From a checkpoint of a small transformer trained on Wikipedia.
Architecture: RMSNorm before each block, no biases in attention or MLP, embeddings untied during training, normalized queries and keys, local attention windows, capped logits.
Training: a variant of Muon for these matrices, 174M tokens, 10615 steps.
Each number is 128 + 24 x the weight over its row's rms, rounded and kept within 0 to 255. Layers, rows and columns count from 0. Numbers have three digits each. The size before them is the row's rms in percent of the matrix's.

# q: layer 3 attention query, 128x128, rms 0.0902, rows 0-63, columns 0-63
# k: layer 3 attention key, 128x128, rms 0.0901, rows 0-63, columns 0-63
# v: layer 3 attention value, 128x128, rms 0.0982, rows 0-35, columns 0-63
# o: layer 3 attention output (transposed), 128x128, rms 0.129, rows 0-35, columns 0-63
q0 102:138142173121157089070116162120117143113137111172124154089129155141130130115188143089134087141138123173147144111146120097111098127125113174103126119169144147123154147144116156120117114103118124
k0 112:156145148108142081120064182108117144116129141118123144135114103145136062112104118137095113111134093132134109115130113120145112105158125128075146117133095164121181124142109083148105147114157154
q1 074:153151159165090090130114137107131141116186130143154159130115136149094052111127141139110169127089101157117125138133148138123100113134190136102136143105119102105094147120118148120130114093136144
k1 075:157182121178140063108136151120112165124136154114122139133152164136146111137120109148108162127148115144101125103161102136111121096124149132122121116163160135131173123153120105160114127141123124
q2 096:153132133097152090105116153144105141098107139085138166102140108140147109117131096141096099185163130139132103130135113136145125125135094164097128138148144139128113153145136139127098096098134177
k2 101:105173119140149118142101139082154140109115126108125153141114121139131090124115114137126106127127102135185117105161135147144149100149099135103134136121084126106188117140105107156099165151132151
q3 089:141124133139171111140129153154075135149105121130140156089176131111161190142142117147092133113160096113128114139105105095113149165124123143108146070122103159171105124102158164179140128119115128
k3 083:127144133138127214114146124114127149105111063129174143128128097162113116129103171128129131136171129158114120152151083136137155128084126134133113145144108138133137120106083126152145144131113119
q4 099:123125132100137127149124082127142090151120174121098098093115179124120141083156136115110120151138117128174151133076106123146156115113103110112139147113104101139131114147126134126154120074095145
k4 089:113149140090181123109105157102135144119126169127096132131128096115107113119109164153090141131149120136134123150112190147155133132173125130093144112113069121089170146086107121137109134119103156
q5 093:133114125101142151186118127134180105096162136110147128142128124098091111123160141097118101187185148167124135067137155112122155104153117129114111100115077136126101117159171098103119113119128117
k5 091:120121154137173122112121152128118119090065133123122135115149178140156153073146099169131113162154113189124121159111138124171113129157131133117131137150143118129111142135159091062112127082130146
q6 089:151140125167121149122088163131134150124160137109130155121169152094086125184124120100099128123124102125080142164117189107134138143129150117129122136119145094138152131114165157078146137095161112
k6 096:138163114140137106136135120120152173109144175157119160152109110129130106138110146108136156140144114091106131159164158129141079155165115124143130098108162090071090136118118095133129120137104180
q7 090:112118140094204188158154145121180139163145087161138120111139102142131152130121087103128146107134084094165156079155152103122124107163123108160123106146119165157129146113149113148106153187147116
k7 096:136066078142173119124149167122126112137103154131132162125110127057144156121099141154117163146158129121132114124139107160097147112130142110109131074136161082147102094153082096151145118087141109
q8 076:120140113144061164146140114117124108127164133119119128121152136163093154133100137097121125109101100088091141144127149132111161128138145127137117103115138120151183129123168131139150159203114111
k8 112:162139162103171094149091161114156175117116143129155167147134111109097106105143135113119111134126111131121134115149133121137128108156117149101122095111131117124154136144107121100108149110138163
q9 085:120102157094103110092131184122135135101139151133145169096154139150141096117136114143128098157124081146135100148126122129114118118179125124082092130120144139111140162112149122126083107086158155
k9 105:138151126129102085180112155129147131117130146094091122128132114198095088109096147167079130121120139141138128107156152119135157123116127152111128130121128125122133107112165109165102141125150152
q10 075:101130120106144164137139131153157137179108117093141121112128084122130072113126150118093137115145127131115083124105103152153097137146101108127121083137163144135107142123129125098116080092167135
k10 079:080116119129089142125149087123138131141155157134144110129150073054135103119109124113130116150118147140073134163105162095150096106107114114131136104134139163127095159106129160090114128113203138
q11 104:095125081147108170127133106136105118175156102110103121149153098121158173164115142119124077113115132084103131116117145092093160130146129119158130095132131119168100087109152127146130157142145091
k11 119:093087105134113150110150107151094112131179106185152100114131120114132160132173106110145143124121114120100139141069174098119140137103138125140127131160111118137070159118127156093125101140110144
q12 105:156110113109139130137142170135118091168133136135140137113129122139142110108164140113092119131118108143166150089167096137122134158159106140106152113144143135114112098142138118144108113085116153
k12 103:126147138166197122137117167130113104146102158099090121130097109137123126124087157140082144101139136126151150142135192096153113135125109112131150093152163109108203109111111127109106169135117121
q13 105:120119138123095130153158132144133118130117143143133123102111167155116132103128152166121111147135144162136131155122104124153151120134108142178172125163139122112115105157154110145139095121130142
k13 092:115149099163161116157149094146105099141138127110112151128118148121144160108111159131119118105182129135055161111134143139106133130154126140158151112119117143123166138149131155116119162126126158
q14 099:095106139104117215125173122136147111136159094112145131141087111067148101099158136083162121161211105133140132096102118148131158114165111134116127125143127144119098159132116110096118116098156132
k14 089:132137185111131116120098151122121098139114143106117086147178131143162166107093135095133143085091122169167140132113115124118135087138117160065184136114129142137116129103103144123100111102140175
q15 088:107122142091122095107143173096137170130188115101129122115147125127152119162128153128070142135096115103160161111129118166125123148169082106130115151125169120171134133105160117155138134088126149
k15 093:127115108178114111164160063064143121151159121113166127168105141157137131110172119152087114159148104124142130117107144128141142144142119121156143105126143110104106173120155126147133112141132125
q16 094:150141063093115153153083128130095138107153142137103135132105101151092095114121151121163123086170147175114135108135118130137169114143157135110155078116150132138145102127119167176122138142158128
k16 103:093110129134151153107132143149066141090102106099158177101145128157153127095101134137155135142146134143090104136121144114153134149118147148151143161108114065112137079112114136141109123084159145
q17 097:136182154120098117108112121145137120075156113160123104142175143102095123095130103119143176167087134145097149136135109129114121133155140163158117164110159127121151107130103119168148075115137139
k17 095:142127158120127134151111116094097098148082067125112094142148179141121136137131132144153162133116137120125064104140157108135148135148143145129118114127122124127146085180108120112163120107143107
q18 096:134142116134171132106101066157143092103174131161143125142129121116127111129106152168146141113128097137127193105110121076161127155174141160139098121098147103132098133126117107169159144132154126
k18 088:168187119118145135098102088132118052125126127126159147105147131138133122132122112102105165165134137112125093134115128095131115152141154117079166111101137133146105126140116121123103102164137121
q19 082:109129140089154191106121111092127156113157125114181136172124128131104084113152167128117105094157135125136135109142101129129101112070118138113144100140098106134130137145136147087155143102136111
k19 095:124097089129116129167156104124124146128153111133096112121169093122133166183118116110112132141139157081078085128124123061176118125150117097158113137151104112102148160107126140127119137093142124
q20 110:129136127134070120108117140131154127107125154149157163126098149172157143145159107121117098103159110099095101121116093105151094111078118106131116190105154143148129123121107131128122120148132104
k20 103:110144178129125141159091122167114150146109125093127067137117103100098103108140111154122150148080121074160115145146155148135119145161104116190174105154126109098102120129107123118140087126112158
q21 094:153142091098115118134110142140113104129132105119139156106117115129078132160117132147140092138171112095143134109082155090125172136173127096147086094165120136134104073148125127122072119107136148
k21 092:137110112154130151124165148120140064101162123119122171122153150140149166106178157109130144112090081120152098073117103115146148121126158113188103147101133156150099100145111174135127130139141105
q22 116:115141146163050111125096100073142110143099137164117147145142124128131117118171148090120145163101146124155153142144168114122144098130119113116152176153130135152113155131140144087149139110115130
k22 092:165136123090183160129092109102160133148121132104137114116129133137148108156131125169140096141109108125083121135131176139138124144152117088085107152151068174107143157149178114127172143182116150
q23 097:101097173113126139139097161183117134138125147133141105074161167139126110131111102088108089131148107149110142145151120110106122131156125147102112138113129147104158074129137102117106108189129087
k23 089:134126155084138139110143131158086144141149121155157123120113142159137154163147154150149153113108113141116136135070129125113141103130124100147142116141161102151138123090078106132162139129097093
q24 103:164130152115105135108123146137131134131132143123137084156131183088106104132140140182133120109123122157143131100089084111138142114132110127105139136160101120107116122154136142090139154120087155
k24 100:122142095132129097141100163139165120102121147131148136111117091064109152102126104100121099130133145110119122171141168153169091099173103112097149133078112116094146118184096132100138127152142108
q25 095:150148079121152118133105091136151108100119105137129114150119119108165157187108121147114145132108093145117137105108132116166118144136093079128092113089059134143147136132074136126133115124127133
k25 092:191127174127150148107127112109146103135175149107137136132120142134136100123117125141115164155106128064151120129127078164123088130091138138122136172099114168119116166110099119113129107136113119
q26 096:146119177117067132098139124123106090125098114079127121137171141150131148155150115143136121158081086143078141136137142132118157134127111124160106101133169121131144094126149094114115140147155155
k26 098:174101171155096132151150124129129086145164170145120137117121091152109117134152112079082175121118188081099127101122148104125151134118129132137129122174131118143124152077127149111132144176109159
q27 098:130110125088152115136123124133155118096097119128118134134162138152100145124133122102128065138100111139109146131162128184157145123096123139131102116090097110099110130125134157120136148102120090
k27 090:115183099169150145157126136088147140141134099179115130155137129143082102134191130133114132121129141121161131123145145133141108116103133172134116121177115093054164174119103150121142106137113136
q28 105:176118145084099152114144130118107113162127108108131136172187117101170123172116129126128128087124135111135105151171145098135136139103113121107138107136135127107089188155128104151153135193100148
k28 094:126109081085156136101188119130118099090111135139129113170123075084150082137142108117116092130156179104110115135138103127123153099108092180142132146130140113148127166128109128134124120121147117
q29 109:103151169104106113118126111087152098164139114182130130121141115148146142144169133089094164147095163147120146137181135157110137094132126125149114141105157118140155194105075128125114127107145124
k29 084:120149089149129138142104113106091125141131118115134074135118133150145103090148119124119124114148174122126102158138070101108131143149111118120131136162154124151157109148149153114102104142105139
q30 100:130089143129129157133127125115120140117119161093135122147136067066090133117092114184107147123143151117155149156167142139133119163108149139168072116095142089121121119116088163156120100154135105
k30 111:126157122131069155143127102136145107132142132106109153151106089127099140120128155082129129137116145103147163068140113142120102114144121134190146107147154133096135189171129122158146097140175127
q31 096:116110128114141137074112137117129106132096128144110154157147155170143154158127128129157144154133139102167126176152135076118127102094129112190126134133133142143125110119133128142131122151146112
k31 087:161120078155107114160108130139111084147081109125142063156098089149104100127109117139105101103079169125123129145102087129133125129144130132159110135102158148111123142120155101121093124152097154
v0 114:124128119134139144117179126111153146110130157106082146154120133095112063152088129138144106141144164161167117123106160168095109114111099147116098147121130129142142126121135150160129160181108112
o0 101:139110121144122116101140135136105103104167124160086077095151120122156136136118155143119130087108141137107157105125112143125111179113157127109107127150073120144123126125159184170148142109113132
v1 106:123114150126083098133146105112114166130127094101109149111168121087132149110150155111148127144153123080175149157089140164139132102086154145117130115139142146143182090083150135107150174158157164
o1 112:144116134107128119095099114145127102147123141138112114167143119075136091117090122173129122156108152142080095143131142121104119121130130162103154135085176119144146091114118126092112146134113139
v2 106:128082112103095123147144155142148113132087137120140174108092167100103131136147132091185118134097159110129134128157133135159144158136154156124128147138161108134145097142161083125088101111116114
o2 111:129099133130178136138121166170099109113088186110092081112123108141142104125138142160113167143144164124138109167140125106090101133109126119118150136166129102140091101155122119131087161127082157
v3 110:118118146145097148141090121088108156154178093151147117137110115084080147136117154105121166137152118083102133128129115120102145116102126156163146140161120096154138138100083131118113113136125164
o3 110:145109122114111141149118130144119155150099122072077118143114117140107215136139143089170098146126123155117140105121112107127177111175130140113137090143160103176123105135125106117133152119104115
v4 085:118154151128128111132142135114156110138114112132159102149150157103101127126158123113174162135185129095103122152178109139142118104168114121128101115102111099138126129119165127148104149123109123
o4 091:134146126119149136161108151143133140077129159129145103123132098121112153121114106130146153124106094115157139095111093106175084140136126150104138127103156163106129146090170116114143097122110104
v5 096:163143161093084125158079135149094160146141134090112194146154114090106128110137082154137158111150142148142136173103109099122124085173171096131118133120142097126135127126126132153152105128091127
o5 106:123125135111127092130123126052148115118113127104117145141116129091118093129092107109083134147158112137165151125148144127145149128154117115157162152106114144117122126084123112076154112111128133
v6 104:129129114152127152118155136154122105102132127081115125118149110190137152125129146162130127127117113133142191107126129079120089118078102100123162126109103104160169120124116164078112115085123108
o6 105:122131124125151108146147103151104121139163156110137129152112142157115118195133116091120110127111123134135084119131148122116155133121154121138113132145126147130115104121120144141173194142161140
v7 103:163115145152116151141139124155145133139095140129149129106095115109107135150071110151101151096155125130140136137127124129141130153131112131144099107166124170157121101110066126106175172109114122
o7 108:165151114130114118153115104143118128107131103094132151143121109150191132093162125102118185134111111134137147098147100117096142136126129091152077129124090119143119179160116083116113117089127123
v8 105:130146107159085140143153097110180080131155126122142100155085131104115130095128168108096123103093113144108137126114135113142142074140130111173153130120127109129104118079149117124125144131156107
o8 106:111109134130116174120119112132094128122100120133108136140113163112152164096124089124138106119117130121095156083124134137143091084184126112106139101127127128163135128129139121116150125127146134
v9 102:132109143176153123105130136119120164165117099104124133109136142125131108124124129182094154119092112123123161117105113144137102160145132111130126069116083131153147107087120098117112102179157163
o9 104:145120132188115106151144125175154154108137110118097107130142125145146165113094094127103148121144147174155112102109152089143112125156095156158144106142134141121126143113065148119161151142153129
v10 109:147149142127138094154096167131103102164145073135114169125095114141159099121126136156109145115181132111131109076168146125175127089149166117121126138120109108160155113131149083156111163094156151
o10 105:112156164117167130124128084158124154102125158100138105099111147150162097114120114119066137144073086126136144119076079104114105149160128121139148144132132151118111098077124130141136115119122170
v11 102:162138150141139140101155151098128130138092121072111100114146147085116131142093114129107092159132149112153099106129137113135128147158152155102114131118111110170210157129138127114131161111121135
o11 109:153143128137096158186129130155140193133132134143123118120126129080084123136142160156161119107124098129136131131108104127147137146143140144159115127139122101143127101102128129160129161140090136
v12 106:091126125118145122119125143152143154096121134159163169155145119121133137118115129130119145104142138106093140108100109087111111145123084127132151132090118109168116119099114114128177116105099170
o12 108:141119117139147129133159135119122148154122139114148117152145149139122118111142142126114168135122143111161090142100143100143129084156160153101128124145170116088135105150113145124133150152145086
v13 112:122080123139100132146078123179136134127140080127088093129144155153137167130140179112134142102141109138130191087141137090133133128094119173107137111158098147126117108109139135142093101105147124
o13 111:119117118173139083097158096135141115140114117116126108118100133184152106122087114114133165148152093109097123145106125120185134136148115108117136165112152164101145160136146094184132114153157154
v14 110:148133113141126118061123128105088129166107164153115120185141129178161141153122154111110079160151159126115118143112130104147161112107143078138122110142169104111097122098119077089098118129087113
o14 108:112116115137119159146149131128148141159126145137117122087126155188138153125107093116153139137112121102087098150099167141152148159129121117101103127139115167184090119090146098095109075151127135
v15 107:120089146102135127081138140123122103126159115114122136102157114076145119115139108157121135126136123123154145112114105081138102170135089115134101104113070170142133187124117121159105121101155122
o15 107:074149137169137089160133117130124157133131122162155120138149140160111080181098128143117148144091127084111106092167121096116133138101095113110129136124145103138120121129128117159153143166169151
v16 106:111155168132129169142142118235148143122178102151142151140140104087111144142152122147153121153151125121149156111179126126113125147134121136105117150108106106135120118143121152104123098136088112
o16 109:117106103089152102178101152086092122122122118111120112098098107142122106152187169133121154105137098138147118148135128146140124115100121131119158189104119118082120149144132096134115145116158104
v17 102:156136065097146117143097103155138127115125136102131086097111119112128156112076106161103113141132123078145118091123104079133139142145106097142093145133105161134188098128109095129122119159091089
o17 108:137145144111142146151140096087125146114158115103097162113111102142140120126180137104133125166106129139152113126151163128107160131165132142142125117157135135128109131141102143151168131096117077
v18 114:127117092150171144146138117106120143141091116161133138134117130109097134141083138125131098095146149126134116130133172168164187145085175100156138151143132116111135120116093118114160153147110144
o18 112:131167113108095159111102135096146111106102106084104157151112081124141094129149159161103137136154146134143155128103098142110087113131124142133098090094103121116114169117123144147125116133138100
v19 114:125148118156122120125101104152103144149098119083138137152116134122135131151128123103122143131126146143139132125126107147110142126118149128132131106148089124064138172145131159099137171095115130
o19 116:142117157086091108128114106138131124123136150146111164156132147167104126150137097130156123119134141131146137129172091153098129107125086136147094170144096170113169160116154133136127137126141150
v20 103:116173125133135102138103084109128142143137164121114135120152154130148154126117154094118130088153167128100165132119160136106117093163124151111125153123073108137154139134114154116117115136136124
o20 097:100121113102106156109097151096161136115164105151136119132129138113117122145096113132151113132155126152119098144087107187142087091167133090160171147122146112119171131110118146171140150144157120
v21 106:125118119111179080135145112140083154123125130150129135101135069123140150116127122153160126102098073144158150155085118123155077128212132112124149133137099135137109101151118195129125156124105121
o21 107:151151135168172129106133107102169132143136065142136153137157133100085145142122092135120126122129144121121135147130161115107128123097146138169140138114108135122081177117117125136142122103132138
v22 101:137114153144123125110165163158150154123124132161127118112112101179109123106106098170160159117131139141114157143128140080136115171090171122163115125085127139091144145120114144101166120100099167
o22 104:137102097101120100120134111133113120088123116137144123142177118181128116076131139148121166079122109107158119157095114081126135087096108123129109134118122107144079146102152120091098134149184138
v23 106:121124131198131123070105123160152162138106142130116136135098130128124139125158137164154100117120142119126138171095087156116118097113154065121132116133083097136142157166126119113131130114124127
o23 106:153162134112113098100108159130120113062126135129164086143096107113126108095093077138134099142104101134113105113172178132146117113159115128120133115159151080108103128111141128117120093156124138
v24 100:129146131108107155147126123130113119116096143151121127096134128124169087115170143116128130096093098154138127115175099108172091137112173158127110143127115120136133126086159077108101153133135099
o24 097:124160148145171153179112076117084156146150108115139078133124124120098149102134126136095123113109107113133101184119145166162139122132123111130136119098129205157181130152120123137101088122132132
v25 106:139135163083075082130142151127117119070152141137130094117104147151160111171124139144158087089094102153153133139141111151110106155121104140105113091123156104113100171149108148115141115143128107
o25 104:100076132117168114119133143141166119125130127168176163091099113141096092095083136169140135159121140134094142129130144126112109133088164145102130135119126142137150121154164158095151128103164158
v26 114:162139107130157102079104122133172154136141152115148137084157119108140092091157124162130169147167124113149129158131134135110134142136113117112085139153126155102131148112094148128124094148085135
o26 114:132132123143131111146119140082144148082119159187149161101124151151120139105111120139133144113133155122098119148134112123129149154105148150150146134164153119103088131159106131107131124108100163
v27 093:105094140126153102103175184170123131158183098118100093151172107123108094113082137151099144115136114111112128114130098140140136139120132088101119123139155168119156114151107141093135153165132115
o27 098:112123072122126142078103082146122131129127106085184159124136132156162145151147173118092150161131124136137149109122134153117131134136124163127115151155170121104102097070097105134153106112123140
v28 104:142171149118154129149139124137104132119128141111131121126158171161143111131189129132108142132105117151162175118147141156134132156147099139147069166126108086110154123106131117094168134155116159
o28 103:124123162178142128143132132118122097143125126132140117129124092103073101118099112136116124127141103134156096132129113125130084154096165127140156105097162149147151172096113176105150126098141125
v29 116:124092149117066103144136122143129122082154159132159125106144114086157118139127056129158116145106094141107086135135074101120169153158110111143108149157136096157126140106159107147134103102120083
o29 108:142121147109170143129155125129140116116130159147132106138132104111102096105162143090158132144096161097169123096155155124123132054099119157142119110145165111134098150159137081091127091101087141
v30 105:161122099107154124150145122119123125141151149105112106139111098088122120132074137154106129169095144166126105133105060179109117101152117138182124100145130133176142147137116105138118117140148087
o30 106:116109148139109154131120123108159121093114109155140134116112121129136131153156080116104133138118127084143184107125152128122135144146146135094130110128128100113101140152136107142159139102105118
v31 103:176094123146172146071138116130090133147113156159151099127128163160158155151132145158123097115174139146133079132132167146112090138139117112072149111152169138109126102147120138097125132108117142
o31 103:147106098092116121134159131120159157107098129131150139137176095122114130090111119143178080132092129105102124111186116127148115168137163129130129095128115092108125098143127151130082114112170135
q32 129:091134112113137114140146141118129125114123187152106180149121157118163130072111095132119147156111121118121142124124123137128096118157111135133116107088144147094142161124144130108149101131125159
k32 146:143167128096080150111151127101130148098113146101113107139141155112142134123133112119141142160130112118110185100087125113121118124171151119145116120107143124109106148139069138115175106147087133
q33 099:079177122095119094159136121139128130110122149157093147163134143125135125091133100118120132135131109115104114117106150152137111101106125131140100110112172136108133117108105149126187134105131120
k33 106:135171120085086155093141110091103124103156122114131113143132169110119164112130132116144124171138093115091165106092142122141138119156158138143139118141129132098054130104114139090152104130072119
q34 074:118122111105129139140165136100182135130116135153071120173138105075163120098153088135122155167147150128134135158110151146144112111107127139137117130102180146139139175120142146095166101122142120
k34 081:113118129141153125137143119130092111104113123071137108165113149100133164117143125107154090135153131118104130116108150126133150086140148127094134158120164127099105135137108106108176083130146117
q35 110:165090149158155158126120133139133114149138128092156111093119094119121103160126160126140119120108117150132132094157082121106139132140113109111145134130098128135129125137162097142081126145122157
k35 116:132112132172192139160118150154160134166104133160141156104108094174123123162109127139090138081123152163167114145184126139119114142114102128127109116167142127142175116133122134172098140133168144
q36 106:124124102149126107151156099149130146148111118134125122163134117124173182085169103119161133176159112122167119121144116169121150111107150128150089174123140138154149147130114126131160103142104149
k36 108:150128132063116171102123144112114150134079158129124134133133138091116139161102117120148134134146142145110105150122156164127145081140104155139149135138140119149109138130102123131158125132118106
q37 095:141139129155135066156101143170168106091060095132130108144100117094127150124133118171117161108128130137112132143145065120182150165127142121132095136121082112104150138085126121128140126129126158
k37 108:138148141114129130111143118099087131165147158093132105155153135197206140117127159128099140111102119132144123102143172151133105120127142109103126128126186120168091124133146137128132085094106122
q38 089:107131103124117136146136102128132143177130147130133147144153112131117149132082092124096168120132104104134143083134116198103138108123136117135111132145137147132096147092127107125142088143136110
k38 090:116136167130143160123126135141169167093151157145094114081100115120109152138148113112089085157139059148099122110127094101164161154114129143122125166091111127149142152139138148126114132118136169
q39 084:148122089112111129132100112114140104162099132121148112174136141166094163140110087138125120103119123094117125096136107110156153130130139126125158148095151121137156126168130162128147149103134124
k39 088:128126185147130134122153125163095164108110115148109115168095155117146131146140147185119123135139116150125106176130130107120120150119146091121112107119115137158127141093136140100095121077146178
q40 119:165092134156136162115090140144140130137117113117145105093131101152116117199118169130137107118147143132149117140143123095143138139124099124119146146140069152142108127124142121161090174146133106
k40 083:057127117134130111159157096108125158162091132147118152175116092134104117135150116131134149113104174098119132123138180157149080138113115180140135140121121137140131159134104143141116163115122107
q41 072:152109131143118133124143135105147148146116148136099122146111142109162118091139120134138148178147138151111138164123103128115122126113080079116145128097137148104171144146146146083109087106138182
k41 075:117118122108156132108101117163072106099150137117134112154127126101131140134115168109130115094124143113134062107116156138110160061070119118129152131125113142110124105121124142105162135120154112
q42 094:151090151124175159127135145134177127137119123138158119105127125122148123168115170106155144120126126120163116119157104124126120168177119119123155137170080132133125121141138102154106166152174166
k42 102:132084150161178122167155130168136130138119143156116150105136091142118092157122144140094144075100160134181103136160134096139124116098100094140123120136127138135182123151163114160098141159172134
q43 048:148125169126127162110108159142199073106134087107125144121142128102140172158126103150159143118134164115170130110144139103115142157154175165153127096117117102175107142115126132147141161149159109
k43 057:145089133145122141163158126075154123131106100102113158142123091138118151176130110169150132145134187120151150106136149106121149137142140110145086125163154115118150134135115151153147118164137133
q44 112:095145096142131085113128133144084122088131153126134135137117174143140118094102155090089125140097132137168139121082078104149100107090112128103136157130132142118103132125118129146158105110115104
k44 102:151153101126150093085062107131103117146140180154148140120157164105134101105137146134091136137090135101097075160130115164127119151124118139120129121155098166132117120100165141107112141111106107
q45 098:101137109154172114109136139107122130108137169150128144133146106075106151120108087156154081125167172097132105133145124137135090151115129141112103108113111111115132105110128151094112119076112124
k45 091:123156129146131100150150131128133153142138093158148127151121168110119093143129179131120112099127102140142162123090112119124137117141129164135160144082137160112084134107087105155147093137131125
q46 095:111114171123138149151112155120156090119191141150160128129144134190102131135144134153104110116106110115084150118090113156117120124129132119134139144147137138111141074121107100154188082131142171
k46 095:133185129159163138101124092166113102125144102108094104115107124159138120141086144059150122146101109140120074120170172106110105145081063105134139095124138101130086119148105101107117136144093137
q47 094:105171124105101132149130119101108177135132093103133119139176145135107108147160148138120104124101103133138147117138134135139129158103127154126102128132109095118100114094150119162126133118104154
k47 096:107131087132135176152082154114150131128139165121130104150135105145158156118107112168104148108153103145151156168146114122130144087125095167129166115143110117124112127123139144123075113110110099
q48 092:151116153064145174122132156103144164182086102126155080121138111137150127110131133157145105153107131134135137148117117103144102090107126114079146139112119108145111128089124135153139108145136133
k48 095:130116091122121117111166082115141113063120107147101144175126107078153134154119110116091113134186140128102117155078165179126090119145159094144103123140143157129124136183138145126085126132151132
q49 092:148105140158164154115176124116169146156145095119125128120158148112138136106151114121099112135133146099111136148129119188146144097120121122143141109124159141126068107142139106105120136131090154
k49 096:131153130161145126137120148149108095119172142104145135152114130105109123140108102118126144126129095166121178120110114089146112123109125098104112105170090157112129111131141115132143106102143141
q50 093:154096141103134117128118148151155157130162101134121141110109134152113089131075143136142149116143119126194143088135134156093136097129131188103134122103056106141128139108139154136139091111088145
k50 090:106116113190125105145096121125137130137127142112148130104142154153116125113086118140136100132101124162152129142136120156158104169130110145156126125124192137098099183161117135113187157080115131
q51 094:106101096140156113155138142138103130156169099094090147144153121132106127093171115121102156145115178148165143089152176147142132157106149141138113076137107123112112141142129107114131133177108099
k51 099:149152123053155111121126115112119120111064097142125108106137104127060110120116138146095142143154121132131142110114111105136159089155121195127091137087107132115130151117153128127138131099157140
q52 093:136114130135140185124124122120158097149147110102098112110115140124115115139133114153171110145127174124085162097116097144152084127095087119145137135099138055131134146141122184139118099128160130
k52 100:153159129097146106145131127121083115115126084160159153168147121160163148109114130123156160130192146119158090119143110106129111108121129116116120116121154173130169110140123101133150099109142111
q53 098:150136165137130142189103164131119114124142109122152116122133101131118155124126121103120136122102151095128098181133149118095159126108110126165092147136102112102130144108175109147103131108132093
k53 102:123073135135181124121167152137095110126121139148142137105165136177125110125165137110125146132114136109159104081112134132140166086147147127107157152104140125183157117158130141078167120130117130
q54 089:103134170158132119172146152151115104143079113132119133104141140153134133149130129096095136152168104138135120152102147162135212124173119164111150159146106150111143150154110133114128146158118122
k54 085:110175139077128113129142119157136107139141145116126172111111130081065128132146133159136132095146121096124132099121099126120086136117146132113105106176095117154124149109185124141105171126138067
q55 098:137159122139153160128111124148166150156132080118094157125095126130115122141159138126141160144168145088180133121135125125145196156101172128158137109161142135137068173121148126144137130133140141
k55 099:132120119075115126140122095125148180152128086105157146101124128132114113190133134111140111134092157107160151089123177143157096121137116098080124146115112143121123121128126132175135102117131112
q56 085:061103124152105136077132136121145122126119095128146117112136159157137145120129112107143137148097106155146115101163108116147121127118141118109080060134153156140125123115166134094164083125116137
k56 101:156153131090160147160072133131154104142155131114141095098108065122094166119184126145119150132159142134103109160152145117130130093110103151110145188109162123123130122135092161143109148127167153
q57 098:139159127098143118140107110156123083111125152108147147117115093168115156137136091150123124115113111134095137136144150115120122143112121137132136117126170157122139100125116118138129106108099154
k57 098:113064146130106126120130117120157139138112141157118100144099141114112109128104141117157123164119147142074142070123118092139112157155121180108090158148137106118118166146121125146162107135149082
q58 086:135119100145128114124150134177127177097103132159121107118111117133114156175119148129163110149112172140180133110135169104163128125139096142127135107156107115120106133163146163107133156087134121
k58 097:130128127069129129145074138070121145145147154154130173146114136099131150122099135150130130124140119128137141132152099152156111125120086091112116148127157141108137136097126099113116084172127131
q59 100:142094090162121135146086161088166110152103147154107190105120089084156140136110160118158137120142105152096113119146138164138170126119162180127141150155117095129164161138127118141176147128126131
k59 099:101138095104113106126140143160100107142168155101146113119139105162108109098169140104121144111115152107105116147092167166129089133136087122123142075116107125145171144109166129166110121159138135
q60 100:128144114191126141161138117153130105114186173144151127101134142176112101123107115104134116116155135115117128123146093150120087126134126088140138143103112186081152097103152121107152102093135186
k60 104:114162156117081128084126172163117093099135105133142106167112137132102069170115107160074156152140135114139097142133164116099183131115094151163165119152137157122106117132101113146108135148122105
q61 097:147098146105153146130125143140110103120102136132145140153116134116159142111078115156077156136103122094088143153141136085132082147196129145134151111161149105121093154116153109128094083100155131
k61 100:136145167136133115103135164093073090139141156112113112104144137172136152097148153155121125128163122138108163131094158151130125158126126094105131148149127161141142142152122119130121127174115137
q62 090:106083179116100150132133124158132109146150130075100135145149106133082124132150137163110072149134131148117154141177107088148155152141141148086109122144129115122122132119075144153110126135134140
k62 090:158113069075100120158133081124089132096067078136109123158099154134141090136111148144156149149138129107090131157163146113104126121135109140134145145117142134133133138181148161150108158145114155
q63 093:127117090096125132149111107107166146173118105157141107116131131155139139136129195170124115108081134159089140126112089119105152107120134144116135154152158119172157121160127151144119135112114125
k63 095:122101151148131126105123131125127154127123077092163144122131101126156119143137101113155140121173127118097123139117140133144121133177146112120099126082085121157171092116160101136089097102122128
v32 103:144146107186110118122111147144130132150137122127130116105129147140069102099129112121127100119113149178159169121162103141152137141138126127120142178087150155130161082113127148146172069105137130
o32 108:128091100159130098168117119125087162119161130094116136153115154111103107163134121095144115109142103124124112109143077149097144124175138127103123083105146134120107128127089098161133161103119134
v33 100:065101142137106130114127141133125154140154119132128131140101135151124125155065126151089121137137140129142120137085152121127124133130161122168076172118151130143136124101166116130133073149164104
o33 105:106127128081073110137134121142139128147152118112116162134162088110119159115187157151120120064155116130166109130135140144126147131133159097073153104110154095159150140138083127173105152143091089
v34 086:119104133096068162059104119115090117128086100144115134159178130097120130133129128111117130149148159162106135098088148139132140126136111139106121104170114088105141124155128128153091129137154124
o34 088:139138137119109121136104161118133121144108129146157150122110105150116116144117137108075175146102092132103100148136144146124135156167145138126153151152111150168144151112152134120137149155122174
v35 102:148164100121132085135127120118143147144145074165118099142115120119114149159131090104146164089137123164121145126102139130087124114144166127094130170122166167123115183133140137135125150132128105
o35 105:137125130138161134127119151116144133139112134096120137122094141091137112123132107130117117112167134124155126104100093121149113139096175111162060116163102153146120183073120100124108119114121088